Weights of a small GPT-style language model, trained from scratch on English Wikipedia.
Architecture: RMSNorm before each block, rotary positions, no biases in attention or MLP, attention and MLP in parallel.
Training: a variant of Adam for these matrices, 254M tokens, 16385 steps.
Each number is 200 + 30 x the weight over its row's rms, rounded and kept within 0 to 999. Layers, rows and columns count from 0. The size before them is the row's rms in percent of the matrix's.

# down: layer 17 MLP down (transposed), 640x160, rms 0.112, rows 534-555, columns 0-159
# up: layer 17 MLP up, 640x160, rms 0.106, rows 535-555, columns 0-159
down534,091,201,235,164,247,186,203,241,182,219,161,184,222,169,199,197,221,159,179,178,202,232,209,215,196,205,136,167,234,155,200,248,213,216,167,280,183,208,220,203,230,217,180,225,190,227,174,155,218,207,186,214,287,199,255,224,183,217,206,183,161,142,201,184,171,199,248,178,167,144,225,209,170,182,207,194,184,162,153,185,242,176,172,159,207,241,147,247,224,202,227,226,231,232,244,229,188,199,204,242,181,212,147,167,220,219,263,165,176,228,213,199,200,212,210,180,217,172,245,222,158,228,233,201,203,233,198,220,208,256,211,190,194,248,217,210,174,201,195,230,176,126,215,230,228,213,127,222,169,219,195,196,192,254,246,190,192,226,169,220,200
up535,095,220,210,239,229,132,177,228,239,186,166,187,183,206,235,224,212,175,198,209,241,195,258,203,246,190,173,150,217,210,184,179,190,225,174,185,177,225,181,249,220,248,210,166,206,175,188,163,168,190,205,193,243,164,180,228,225,195,227,161,198,267,182,201,253,210,223,196,239,230,235,165,196,228,200,216,194,185,225,164,193,174,184,186,174,221,220,166,185,209,220,214,169,184,223,215,152,245,163,213,233,160,168,250,194,196,200,244,243,173,244,209,245,184,239,187,208,203,251,195,224,224,264,164,233,228,200,193,272,159,182,165,269,264,250,205,217,180,134,190,219,236,223,210,202,192,216,214,223,200,220,201,181,157,249,162,240,230,164,175,235
down535,093,244,225,143,199,229,263,226,133,170,190,190,234,199,191,183,202,172,191,209,216,229,192,234,181,141,189,218,178,234,185,233,150,206,217,201,210,160,194,173,238,223,266,189,248,231,184,230,200,174,185,230,204,198,197,172,177,201,226,194,208,220,204,191,199,122,247,200,191,209,205,231,216,212,166,208,198,170,188,227,226,211,214,172,248,285,213,212,228,171,180,173,194,212,153,146,183,152,192,248,146,180,186,153,203,204,168,179,201,127,199,173,167,196,226,217,236,164,199,206,193,215,176,201,199,131,209,192,122,228,221,199,181,214,211,191,237,243,188,232,170,138,148,217,231,181,186,215,134,207,232,207,196,233,166,207,182,148,177,214,212
up536,099,196,238,188,234,184,187,163,211,247,176,195,183,190,236,197,178,186,185,186,176,230,230,215,207,200,170,195,214,102,240,182,200,182,196,213,192,216,199,260,208,144,232,190,166,224,208,196,212,170,232,198,255,211,225,221,248,189,215,192,168,185,219,180,249,179,167,178,163,205,239,219,188,151,173,191,206,236,205,216,223,204,217,202,166,215,149,211,223,230,200,189,116,221,154,220,207,227,206,243,197,186,238,289,235,195,239,209,256,242,215,214,205,185,241,184,171,221,196,196,218,179,297,156,195,132,217,203,199,198,184,240,181,207,175,216,193,226,212,237,226,264,226,206,172,144,192,201,198,187,208,258,227,226,198,145,237,236,200,203,234
down536,100,181,228,165,230,171,188,290,171,216,173,199,236,217,181,188,228,230,215,212,198,193,177,99,193,191,248,249,236,202,139,202,153,203,247,215,196,97,220,218,198,233,181,241,188,208,186,174,218,273,190,222,240,179,252,215,211,218,211,250,230,177,203,230,157,201,221,219,242,176,232,202,223,208,185,233,214,200,215,189,207,167,196,223,226,245,192,217,233,179,189,178,227,230,236,167,202,210,174,236,151,205,187,144,199,252,119,195,159,190,201,213,172,223,214,244,145,229,209,182,250,222,182,163,209,199,188,187,182,202,207,168,187,227,217,208,207,169,221,209,170,202,148,209,224,213,173,202,171,145,215,177,217,229,220,184,183,218,187,210,218
up537,103,182,171,119,196,189,224,145,219,153,228,150,189,221,206,199,220,236,232,267,193,123,178,209,152,231,223,235,228,231,212,200,197,235,161,169,169,163,191,220,195,213,218,170,250,159,201,259,199,195,253,201,190,204,177,158,203,200,235,217,186,196,124,224,192,221,142,187,227,195,214,257,195,226,209,199,230,183,236,188,141,188,233,248,175,210,237,187,196,211,223,206,193,187,239,160,229,165,231,238,170,234,181,245,168,181,197,230,253,192,193,229,188,203,197,244,177,233,198,211,234,198,193,135,217,208,215,175,218,170,133,224,174,160,234,206,213,258,189,231,268,200,213,207,237,205,182,226,197,221,232,185,198,167,220,189,202,195,220,218,191
down537,102,211,180,216,227,224,150,242,164,226,203,237,194,112,217,197,150,199,170,204,211,221,232,155,257,200,188,190,186,148,166,181,164,214,180,160,191,260,206,215,131,162,176,178,154,223,158,180,198,209,166,232,202,201,209,240,238,194,153,204,196,236,253,198,208,148,207,180,140,227,205,202,211,217,187,216,133,197,168,206,213,204,179,208,194,199,188,137,213,174,169,142,153,193,199,220,199,251,185,206,165,174,215,233,189,220,186,188,187,207,233,161,174,183,188,171,183,177,211,233,206,239,178,241,181,233,232,143,230,190,217,249,206,163,166,187,197,162,188,179,174,248,161,177,198,178,214,185,239,202,217,98,214,210,191,218,205,207,207,148,194
up538,099,200,188,207,202,216,180,170,248,245,201,259,248,226,225,193,228,195,192,126,206,159,200,173,215,221,245,182,162,220,263,196,179,254,180,218,208,249,145,191,193,205,164,155,218,233,236,268,252,208,173,277,234,190,237,187,186,238,165,188,165,207,197,193,195,194,230,209,190,222,252,224,211,200,188,180,221,192,227,178,169,168,226,207,185,191,184,200,169,203,151,181,203,199,250,254,192,243,207,157,214,210,207,220,178,183,201,231,197,228,210,234,211,186,217,227,216,172,226,222,212,180,200,172,214,210,252,194,171,129,213,187,218,272,217,236,200,232,164,247,201,235,257,178,191,199,217,204,187,207,185,230,185,170,197,153,230,170,261,132,249
down538,094,202,273,183,141,196,199,182,226,245,191,207,192,226,216,192,209,211,211,218,269,225,202,201,207,130,203,187,185,206,201,144,186,194,191,239,223,207,215,206,226,192,171,160,129,203,167,195,239,199,190,148,136,181,225,215,198,222,202,178,196,177,197,215,220,199,237,192,251,171,181,158,154,175,212,195,259,222,114,220,212,188,239,183,199,198,218,272,175,188,202,173,197,170,198,246,200,241,172,190,229,192,214,185,220,162,287,176,254,211,221,218,216,199,239,165,178,225,265,171,202,174,220,195,190,178,206,206,172,229,167,225,201,225,148,247,194,152,210,175,217,252,178,224,186,213,212,157,221,211,215,244,157,148,225,220,226,224,234,185,180
up539,098,170,209,187,207,169,188,238,226,197,219,241,226,180,210,159,217,240,180,214,267,214,213,138,198,220,224,163,212,215,178,178,183,226,162,193,207,168,149,178,241,198,222,213,176,224,138,187,250,205,244,183,193,201,183,224,241,261,202,228,171,287,230,226,187,260,185,209,187,180,191,236,256,213,160,166,208,175,254,170,198,185,196,184,143,134,177,214,203,190,207,178,207,180,178,203,175,193,201,224,208,191,123,175,224,159,202,183,183,232,181,209,185,182,220,145,206,197,200,226,208,178,159,194,144,235,198,191,156,180,235,217,180,190,246,231,168,198,168,163,215,154,234,234,227,222,244,235,233,183,189,199,228,225,239,187,199,235,220,233,278
down539,088,184,201,226,203,245,196,226,175,246,210,191,193,254,211,226,231,242,195,189,180,176,154,229,216,216,192,221,245,162,177,177,204,213,192,210,182,213,209,194,207,158,110,166,225,176,240,189,157,152,141,207,163,223,210,221,192,150,178,207,207,218,178,181,211,191,165,202,203,168,152,140,173,221,220,273,164,181,205,185,230,159,233,194,228,211,241,159,223,285,252,186,212,187,187,248,223,208,205,179,116,229,219,201,181,264,135,171,198,176,227,184,219,230,166,213,189,216,207,211,195,229,180,200,154,170,184,218,244,215,152,186,164,200,235,210,153,207,194,202,212,246,188,196,180,156,221,186,171,190,181,132,188,214,204,209,229,208,227,168,169
up540,103,184,190,247,221,187,162,173,239,200,179,183,274,234,238,209,213,231,230,239,216,197,224,214,174,221,250,190,248,219,180,161,150,196,232,174,145,256,223,196,261,216,228,171,166,233,211,200,235,111,195,184,214,272,202,207,146,242,228,211,196,233,205,178,252,252,213,203,250,186,202,280,197,155,195,165,215,168,254,186,200,209,224,257,240,214,211,191,215,203,160,152,242,232,167,159,231,186,214,187,179,150,228,195,188,201,220,215,194,195,207,213,181,182,214,195,177,181,213,174,223,207,194,148,220,212,201,190,235,201,182,226,152,216,236,186,216,246,220,282,224,198,205,230,207,208,186,186,228,187,246,200,196,211,211,209,228,203,220,201,168
down540,105,219,203,155,177,231,254,218,218,146,219,180,192,253,224,158,150,235,135,182,197,162,232,198,250,205,216,183,182,225,223,217,125,241,198,195,220,233,253,204,221,186,231,175,216,173,167,198,231,177,230,219,155,211,222,207,202,188,201,211,167,223,159,219,218,173,155,216,235,233,187,207,185,151,233,214,228,160,222,238,188,171,193,288,146,244,211,170,186,206,227,192,198,244,211,147,227,245,215,200,242,186,152,189,172,216,174,173,223,178,158,190,179,235,167,131,197,198,194,199,157,196,230,202,196,175,212,259,170,182,226,213,233,185,190,231,182,182,240,235,219,175,209,260,208,188,202,155,154,153,220,187,212,203,176,158,209,194,191,151,199
up541,098,162,185,153,196,256,218,255,223,257,205,202,256,197,217,161,207,205,203,162,185,206,223,174,203,204,250,158,223,150,213,194,250,208,167,226,177,170,195,163,176,210,205,213,216,181,219,149,196,153,173,216,208,220,189,204,150,221,184,225,202,240,208,187,213,155,185,175,162,206,193,186,208,144,205,201,249,178,215,140,127,216,189,201,187,186,173,183,221,185,200,205,230,189,172,269,248,223,170,227,165,219,225,265,290,222,192,219,172,214,199,169,189,195,215,169,185,245,259,176,198,196,216,242,196,168,218,169,166,159,178,218,244,205,223,209,207,232,192,210,242,251,226,170,228,174,172,149,162,182,234,175,215,213,236,204,204,222,130,170,178
down541,105,193,205,248,173,181,228,127,220,137,181,190,128,234,216,230,174,187,185,216,133,202,189,191,230,267,179,160,201,169,217,170,229,177,197,230,230,192,264,211,176,199,181,245,243,143,164,196,253,194,194,180,172,162,217,179,207,136,191,205,156,195,210,205,207,225,168,239,225,227,251,186,199,184,202,231,224,195,204,220,192,249,229,209,184,177,187,167,190,229,165,211,214,265,179,249,230,225,250,277,190,201,182,204,205,234,210,184,218,208,167,203,205,238,236,107,177,245,205,187,188,178,191,189,188,255,181,197,220,186,174,224,244,204,173,197,217,216,189,203,218,242,263,162,209,167,197,186,195,196,171,208,164,197,205,207,208,200,217,154,160
up542,101,216,189,184,221,217,207,206,266,255,233,204,196,222,209,158,219,215,212,198,206,203,220,180,174,189,256,165,190,220,176,145,208,278,213,207,166,183,249,202,169,161,238,213,246,214,269,162,191,190,188,235,223,202,221,203,207,230,230,202,237,219,227,194,236,226,149,195,244,240,218,231,194,282,174,204,215,218,185,197,225,203,204,191,171,177,173,183,224,208,191,219,220,212,144,178,200,205,165,143,174,223,177,176,247,229,236,194,242,170,237,187,159,215,244,160,256,217,189,232,268,211,201,253,177,157,176,198,135,142,187,212,158,216,203,178,201,154,197,232,263,209,205,219,230,163,199,199,170,176,151,230,215,203,172,216,217,221,195,241,190
down542,096,205,183,208,193,170,238,207,149,172,205,237,188,215,221,239,166,244,213,219,190,149,208,182,217,228,179,253,241,198,200,230,225,205,190,184,218,149,179,168,152,241,198,195,177,244,186,201,219,128,216,218,211,144,208,212,248,181,204,212,200,229,176,176,194,194,266,208,217,194,203,148,202,139,214,195,182,204,181,243,146,159,214,180,197,162,184,226,185,197,199,214,169,239,204,226,208,261,191,170,176,268,212,205,171,154,256,177,191,193,226,170,195,189,142,186,229,178,216,256,187,227,228,197,237,170,245,158,218,248,187,211,196,178,225,279,240,168,187,215,218,236,200,211,187,189,260,236,213,204,224,172,237,137,262,175,191,242,193,212,189
up543,104,249,212,179,194,185,237,194,226,229,245,202,204,188,196,213,207,229,203,227,191,198,188,207,210,219,252,194,259,190,163,207,186,208,203,210,198,172,157,188,233,195,187,170,189,229,155,247,247,183,149,213,216,275,238,229,197,229,216,202,184,213,206,228,212,194,165,232,259,195,225,203,239,217,136,130,214,243,212,199,199,204,181,187,222,226,213,236,156,165,137,185,164,227,182,160,204,235,181,240,223,243,185,242,181,160,212,153,238,261,188,188,224,251,176,251,221,189,204,191,155,193,238,160,179,190,210,180,229,215,276,125,187,235,209,154,231,178,192,204,238,203,169,216,195,236,246,201,224,230,240,216,232,178,179,213,205,146,169,238,199
down543,104,185,212,223,176,212,206,189,239,183,216,176,162,148,160,203,183,203,183,207,154,216,246,235,228,208,250,200,169,161,160,230,201,186,222,181,223,168,212,183,226,206,232,233,213,223,206,195,196,170,202,200,224,220,175,245,229,243,216,184,179,230,247,188,210,231,121,245,195,224,256,239,186,170,223,208,246,228,199,241,200,151,202,116,210,162,207,239,217,133,185,248,176,209,218,259,191,190,170,174,126,213,211,201,253,231,276,221,222,175,212,158,233,202,180,178,183,170,222,170,221,192,232,147,157,204,175,236,235,200,184,215,196,233,200,147,151,234,238,190,215,210,178,174,233,180,240,214,190,189,190,187,133,222,230,206,215,196,199,205,190
up544,102,165,183,176,253,221,225,209,234,170,190,213,201,187,203,162,184,224,210,157,182,187,194,160,214,206,222,233,189,187,164,266,191,180,155,211,226,144,144,182,212,238,192,182,187,199,172,214,244,205,200,205,200,223,187,144,175,256,175,191,220,189,220,219,198,236,202,194,181,164,254,181,166,194,211,205,232,242,230,163,213,209,210,219,154,167,178,211,259,231,227,229,174,212,214,223,188,233,145,202,177,239,192,211,241,157,208,184,257,190,197,218,230,216,164,231,177,210,254,203,170,221,202,120,200,189,246,225,168,167,216,228,222,192,202,226,222,168,184,208,239,245,208,250,158,210,219,203,222,221,248,192,291,235,207,177,213,97,160,213,201
down544,099,207,238,191,203,162,191,230,195,249,211,259,163,210,208,254,210,185,237,166,208,211,220,195,230,193,213,146,189,213,220,173,227,223,217,279,186,232,230,134,186,168,200,189,223,212,228,194,181,130,238,147,208,211,185,192,226,188,181,170,191,219,138,174,194,195,159,161,230,179,230,189,177,220,199,242,234,163,175,218,177,193,151,128,242,187,150,169,133,166,158,213,188,176,241,235,194,196,236,237,183,223,210,186,192,221,208,205,223,244,213,217,228,201,164,188,229,166,228,217,226,192,230,238,184,205,155,186,184,213,215,195,238,193,247,208,219,187,156,180,227,184,243,202,153,220,152,247,172,252,206,172,177,148,202,171,200,252,209,145,190
up545,108,177,162,212,217,236,183,211,193,149,189,240,215,161,153,251,241,196,240,207,213,174,192,157,260,186,179,162,186,228,198,115,184,231,180,273,200,253,172,242,193,228,190,224,222,247,210,213,179,123,207,179,218,215,153,240,164,207,204,271,229,219,211,187,160,259,174,236,173,188,219,256,190,215,215,210,199,207,250,211,197,199,226,222,163,181,171,191,188,197,179,211,170,181,178,162,209,208,212,205,158,194,176,144,253,190,235,217,222,174,205,146,208,239,186,237,213,201,224,191,251,176,227,178,213,245,232,150,199,169,254,163,206,218,172,195,216,235,250,224,213,209,244,202,200,197,213,222,212,181,236,241,214,192,192,169,167,190,220,181,237
down545,104,205,166,221,179,191,185,182,158,227,169,156,168,207,238,171,205,181,246,154,218,184,235,236,175,167,211,212,184,204,220,196,181,149,247,243,179,208,257,238,219,222,218,261,144,154,187,179,184,227,211,146,225,197,217,149,162,199,222,190,213,193,198,220,205,162,197,201,201,215,211,132,258,197,147,191,143,192,157,189,161,242,175,201,149,221,212,199,192,189,222,178,232,229,193,186,246,185,233,200,261,200,239,221,172,218,249,189,151,209,232,214,206,196,182,160,246,206,197,207,203,208,214,201,182,173,211,216,215,225,193,239,161,231,146,204,179,194,202,220,286,212,173,188,243,254,163,179,186,171,172,285,166,178,206,224,168,179,208,229,171
up546,095,214,231,216,212,142,245,199,192,217,172,239,201,243,221,215,209,184,208,205,234,212,203,151,205,207,221,134,171,218,130,183,179,238,172,184,174,171,183,185,239,189,223,188,147,196,208,143,197,182,278,232,256,200,212,209,224,250,216,145,153,195,164,186,156,185,178,176,178,204,232,264,277,158,174,203,223,198,213,199,215,209,194,175,179,209,183,220,204,239,142,161,192,228,228,190,204,211,188,216,188,231,176,256,199,237,206,191,218,191,229,186,204,165,249,107,170,229,196,260,146,212,194,154,152,206,234,181,210,187,228,163,199,213,251,192,192,187,204,213,234,179,241,254,229,186,197,197,186,204,222,193,210,156,233,225,209,217,188,206,231
down546,094,153,228,229,187,141,173,205,195,193,214,166,205,245,220,184,226,177,228,202,183,230,196,202,146,223,209,185,220,222,212,206,179,200,185,225,184,184,184,227,207,238,178,168,216,233,170,213,282,231,192,232,185,204,239,204,144,167,207,222,226,206,111,201,241,240,203,219,210,134,183,173,242,218,213,188,247,213,194,243,208,210,155,194,252,210,244,207,192,177,241,217,264,179,178,151,163,205,238,218,254,182,201,204,225,217,256,218,182,185,201,219,230,204,150,181,242,241,185,137,183,194,152,229,175,204,148,197,163,205,180,232,180,210,200,187,218,184,154,176,245,212,186,189,177,252,143,213,213,235,173,179,218,199,204,182,247,148,207,263,231
up547,099,240,200,216,230,219,196,161,189,198,178,178,205,239,202,136,200,179,226,132,234,199,270,191,259,200,162,135,192,160,175,197,214,237,216,213,178,219,199,187,237,199,188,196,210,193,219,238,222,157,181,177,203,239,197,211,235,272,162,217,200,216,245,138,200,241,194,204,238,234,220,171,249,191,181,226,204,172,176,141,210,197,202,143,172,195,247,179,164,236,202,141,198,152,229,194,167,239,225,209,210,212,171,213,246,190,217,177,213,206,215,174,261,158,248,180,218,228,190,221,225,229,165,259,179,217,189,159,230,192,145,197,212,216,183,202,183,197,211,175,201,240,194,204,201,137,184,209,136,231,241,211,210,231,202,235,192,195,170,166,258
down547,093,184,192,206,261,225,226,217,238,204,200,186,193,189,171,168,226,144,239,231,202,277,179,167,190,210,212,230,232,178,226,217,197,157,214,172,209,172,211,221,196,215,153,153,178,216,204,162,203,249,194,160,204,200,214,234,226,193,171,257,228,265,250,214,208,119,194,145,210,219,194,148,195,228,217,250,123,167,175,195,234,177,190,218,240,220,161,181,186,207,184,251,221,183,181,130,215,181,177,178,134,205,189,147,230,201,189,158,227,195,175,224,176,193,201,214,179,233,193,222,146,251,216,211,237,175,199,187,144,195,169,236,204,155,205,212,179,179,218,234,195,140,183,222,254,204,198,183,164,180,239,194,210,201,227,216,217,199,203,158,183
up548,101,194,243,234,238,195,217,170,161,177,190,205,153,212,196,213,265,211,175,174,171,237,179,183,170,215,221,215,211,198,185,196,217,243,270,200,219,202,162,189,248,268,187,181,214,185,216,183,218,175,186,164,216,204,202,174,233,236,189,225,174,222,188,202,277,210,203,180,204,191,187,188,208,245,207,182,219,160,273,175,244,180,150,205,109,234,237,178,250,225,202,247,169,227,230,204,215,200,169,226,155,214,160,219,183,236,231,198,218,232,230,238,218,156,214,156,172,197,203,219,239,223,211,184,184,185,248,162,208,141,187,162,152,222,209,209,147,200,227,190,201,182,205,198,218,223,121,238,210,194,251,210,204,250,177,178,157,199,232,212,242
down548,103,209,204,185,205,138,227,191,198,154,232,205,250,214,224,227,150,190,207,190,211,169,172,189,202,169,225,162,214,204,212,217,229,217,202,213,198,222,196,161,160,184,237,184,163,223,275,142,187,234,212,195,211,220,213,145,180,201,198,125,168,254,186,219,176,233,178,226,225,162,172,222,185,204,173,169,284,199,194,156,180,155,201,158,276,264,211,230,207,226,203,205,236,214,186,177,255,234,190,202,232,228,187,211,204,182,224,175,176,196,214,225,202,180,225,198,174,213,197,262,172,185,176,231,248,222,154,172,165,211,215,203,216,212,196,167,254,208,239,200,163,193,166,164,214,215,169,196,220,133,152,233,231,210,238,201,233,156,179,239,253
up549,090,178,218,198,268,217,199,152,222,182,184,222,215,158,193,165,175,220,207,250,222,165,261,185,180,215,213,208,239,181,196,171,196,151,240,245,187,230,136,234,214,219,168,192,202,243,189,236,213,127,205,229,199,158,213,258,255,146,232,247,184,158,232,201,227,250,213,186,210,200,198,172,214,173,190,208,199,167,173,208,210,140,168,230,229,221,213,215,227,197,233,200,158,238,197,196,145,196,209,239,157,212,175,195,225,131,189,220,228,190,225,188,246,189,194,206,199,219,205,196,229,219,175,169,204,169,165,139,195,233,166,202,152,207,192,236,193,262,185,226,199,260,212,194,183,176,192,213,221,185,187,247,226,232,183,158,230,211,251,272,202
down549,098,247,178,256,211,185,196,186,195,181,202,189,193,219,249,162,255,141,182,201,208,172,193,227,219,229,183,190,197,217,168,245,220,209,205,161,243,196,199,198,170,196,204,192,206,169,241,245,178,241,208,244,260,191,214,198,160,272,175,194,217,233,179,162,146,184,206,207,209,186,215,205,186,232,214,191,330,221,233,157,198,198,194,122,182,221,218,278,200,210,157,173,215,219,178,193,215,215,190,241,206,211,221,164,183,194,168,181,197,178,138,188,147,222,198,177,217,144,193,215,166,202,197,209,214,251,187,186,227,193,227,191,205,169,206,219,212,230,182,205,147,135,185,208,229,188,207,208,193,269,199,229,205,153,219,219,161,172,152,190,216
up550,102,226,258,198,213,135,175,187,241,156,143,208,171,180,178,229,216,214,179,171,213,171,199,147,198,201,204,187,255,184,156,203,192,249,191,203,191,226,247,194,174,171,212,192,185,191,176,208,250,125,207,187,199,206,202,196,213,199,214,213,191,173,196,201,291,212,209,239,180,196,207,216,183,194,175,160,219,255,268,184,215,190,168,205,194,182,203,174,251,258,232,269,136,232,219,206,234,212,210,214,200,211,213,224,232,257,226,258,252,238,207,161,224,185,230,199,249,181,212,139,181,219,187,175,219,235,172,187,163,166,190,232,196,186,169,191,199,198,152,183,226,194,224,274,204,190,238,220,174,229,209,214,184,174,176,147,188,173,251,220,186
down550,101,208,134,220,195,214,210,191,240,199,196,184,209,178,191,209,208,212,247,248,123,217,223,173,186,239,174,242,178,180,175,158,201,237,162,216,220,153,170,187,207,172,193,155,222,184,179,256,170,255,157,210,196,192,151,159,221,158,200,145,228,196,220,168,198,136,180,188,196,273,213,174,186,198,203,212,182,190,137,176,190,180,197,193,211,198,233,198,204,204,177,133,128,161,181,213,211,204,246,196,182,181,198,163,179,222,254,126,181,193,230,148,199,216,215,220,219,220,155,218,265,225,248,181,202,182,243,191,187,182,227,209,220,208,205,209,242,222,156,208,243,225,213,214,241,192,191,156,184,178,212,235,211,182,259,217,156,184,247,200,214
up551,090,224,151,194,200,205,199,251,205,253,268,185,170,171,206,174,173,231,216,232,198,192,222,197,146,228,220,213,174,212,227,179,217,221,196,218,191,191,208,260,223,172,240,268,211,190,239,234,191,188,189,186,191,173,186,185,227,240,201,185,165,197,173,226,284,207,228,207,222,202,240,181,180,231,232,200,216,199,161,153,210,123,179,240,217,201,273,195,169,203,177,206,214,212,176,206,183,193,170,208,217,246,189,178,161,255,187,260,212,221,196,236,184,186,169,195,201,180,149,202,220,181,188,191,223,209,300,169,202,118,198,243,174,230,190,236,182,209,228,178,212,211,217,217,190,154,186,204,199,164,214,192,260,199,206,146,243,135,223,188,185
down551,092,205,211,175,203,204,205,196,230,159,203,167,221,189,190,208,211,189,187,169,188,223,177,247,235,197,166,181,199,233,184,208,196,187,205,191,220,205,183,187,171,155,197,207,182,178,231,180,251,202,194,208,157,204,217,215,171,173,192,213,232,163,173,230,153,214,203,186,200,196,145,135,232,198,206,198,226,196,241,251,179,230,172,149,228,190,131,227,246,215,231,157,146,178,211,198,197,229,199,222,191,172,198,190,216,146,213,188,184,162,158,200,247,182,194,187,188,250,224,217,229,208,184,178,182,231,132,241,185,271,188,148,225,294,262,200,201,145,203,209,193,181,202,161,197,233,180,266,202,261,207,170,134,189,199,231,177,204,133,243,144
up552,093,180,189,233,240,151,292,195,135,184,176,221,193,202,201,194,250,190,208,209,229,187,223,215,198,210,209,214,189,177,169,187,159,259,255,198,178,225,147,224,245,119,217,165,205,205,225,251,205,190,197,133,217,174,243,192,178,214,166,206,151,176,224,246,211,203,179,122,153,209,225,227,233,198,182,199,194,184,206,183,204,228,174,193,226,171,217,226,232,222,219,213,206,160,217,242,214,173,205,240,216,198,229,221,271,212,242,214,238,178,229,223,228,228,145,174,195,212,224,204,186,171,166,189,246,201,194,160,247,156,207,205,206,189,220,206,174,187,195,197,252,211,234,159,247,136,170,215,203,195,188,227,224,213,211,225,232,202,252,175,250
down552,095,171,201,261,228,197,134,160,198,170,170,199,176,225,174,218,216,196,179,220,252,181,170,196,212,205,221,243,147,193,238,225,236,249,159,178,213,182,253,207,185,198,218,200,196,181,240,148,205,202,163,221,228,265,189,177,229,208,142,174,197,162,206,203,191,192,168,223,258,222,213,205,204,209,225,206,138,221,187,234,228,222,228,206,173,239,222,242,219,238,167,203,232,162,215,162,175,184,199,208,252,166,219,186,193,239,174,180,189,210,210,220,161,182,223,247,212,166,218,195,200,186,202,235,220,187,164,246,173,215,216,212,208,198,135,211,199,203,164,255,164,277,173,229,172,208,195,224,200,188,176,280,249,157,219,165,226,145,263,183,192
up553,100,117,176,244,188,202,225,204,181,176,190,211,209,158,203,221,237,257,225,227,141,162,185,203,176,228,164,139,266,189,233,181,228,159,176,249,180,175,206,162,188,226,204,249,224,250,215,214,180,205,230,284,186,176,211,257,201,175,212,206,177,234,209,166,160,201,223,152,273,197,164,236,248,206,167,171,203,187,192,164,164,153,182,179,185,200,241,182,182,169,226,168,175,181,186,169,217,182,183,200,160,247,206,241,203,225,184,170,195,187,183,166,179,193,171,213,233,170,183,206,197,240,239,224,216,197,225,161,199,173,172,173,274,205,192,221,237,229,164,156,212,213,206,191,212,227,196,162,185,256,174,230,193,195,201,145,194,235,183,213,181
down553,106,232,208,205,224,196,163,173,223,197,238,149,235,270,205,188,140,194,219,182,240,249,146,203,211,197,181,236,160,183,171,210,191,253,209,166,199,266,162,246,231,210,216,146,199,160,200,147,178,211,139,139,198,206,198,141,215,231,148,212,242,174,234,209,231,166,184,245,157,202,226,173,153,211,168,234,170,151,174,258,187,250,215,249,165,200,173,190,220,232,167,192,208,221,218,228,126,195,184,185,173,167,191,185,206,192,192,180,221,233,221,204,246,216,204,196,183,173,210,218,177,157,206,175,247,193,208,209,184,208,225,233,164,184,188,202,171,151,211,197,200,212,201,182,228,204,204,233,262,189,235,244,181,212,228,239,201,171,188,219,237
up554,102,213,192,167,205,211,149,143,197,213,213,193,196,228,229,203,201,207,221,184,181,184,164,179,215,222,226,229,168,208,236,186,216,194,181,236,127,160,227,201,161,258,207,208,211,285,238,211,192,178,144,188,235,185,183,216,210,221,270,199,178,184,173,184,183,216,182,229,205,259,266,247,223,240,169,179,218,181,220,126,208,194,233,227,180,216,213,229,201,210,208,147,198,252,184,160,182,237,213,194,202,183,200,220,266,181,193,227,249,120,197,144,133,191,257,202,209,235,191,192,213,193,271,168,161,200,198,212,251,183,185,182,219,213,203,172,200,218,144,256,203,192,204,209,182,206,197,213,166,218,189,219,210,168,157,163,190,216,237,206,202
down554,098,194,254,227,144,196,225,168,194,258,185,152,176,217,230,183,169,207,198,236,207,196,166,215,164,156,251,187,203,174,219,143,195,189,200,240,206,214,206,165,215,147,189,280,192,182,206,246,219,203,228,183,124,134,195,183,216,180,192,216,177,204,198,176,229,257,249,189,168,214,238,218,225,207,155,181,233,225,162,195,225,200,222,204,172,185,235,250,216,206,224,189,182,178,224,216,185,175,239,201,228,188,175,225,190,206,232,175,174,191,225,223,149,204,211,150,221,261,226,182,185,258,223,204,241,157,194,169,239,218,214,209,209,220,217,235,183,140,266,172,138,154,148,207,209,181,188,243,193,185,218,260,193,192,184,215,219,237,224,199,161
up555,105,198,211,166,215,238,203,161,217,192,170,238,186,166,170,178,250,188,245,184,246,141,187,247,214,270,277,224,223,194,194,195,192,180,171,206,206,192,179,114,220,196,226,142,228,192,222,218,195,157,151,223,213,242,247,148,242,183,213,151,213,230,221,169,201,236,244,172,202,207,207,191,235,165,196,177,198,186,182,208,256,215,200,227,171,207,193,250,229,251,175,162,174,205,167,185,237,177,214,211,147,189,239,187,208,164,200,222,214,196,220,160,205,208,246,169,220,184,211,150,255,208,217,135,213,174,189,205,239,149,200,220,177,203,163,188,180,177,193,173,255,194,224,176,222,207,253,199,217,212,170,210,173,224,198,146,215,150,171,224,217
down555,101,163,202,159,170,139,219,220,219,168,180,275,185,211,216,156,189,226,212,151,155,199,232,176,179,207,175,172,166,212,190,233,193,194,189,179,232,226,221,161,178,220,228,150,200,149,289,180,212,208,232,196,158,204,214,244,230,165,196,198,220,218,190,254,156,170,199,192,192,228,167,265,232,206,204,151,222,202,223,176,182,177,180,173,201,147,189,216,209,183,163,240,229,226,209,201,234,175,227,240,200,183,179,232,233,177,192,221,174,228,209,194,239,214,184,146,224,134,194,159,182,215,196,210,233,193,230,179,205,168,169,241,198,198,216,233,213,205,204,208,250,186,234,181,264,231,177,152,173,153,185,136,193,188,267,216,189,264,171,207,175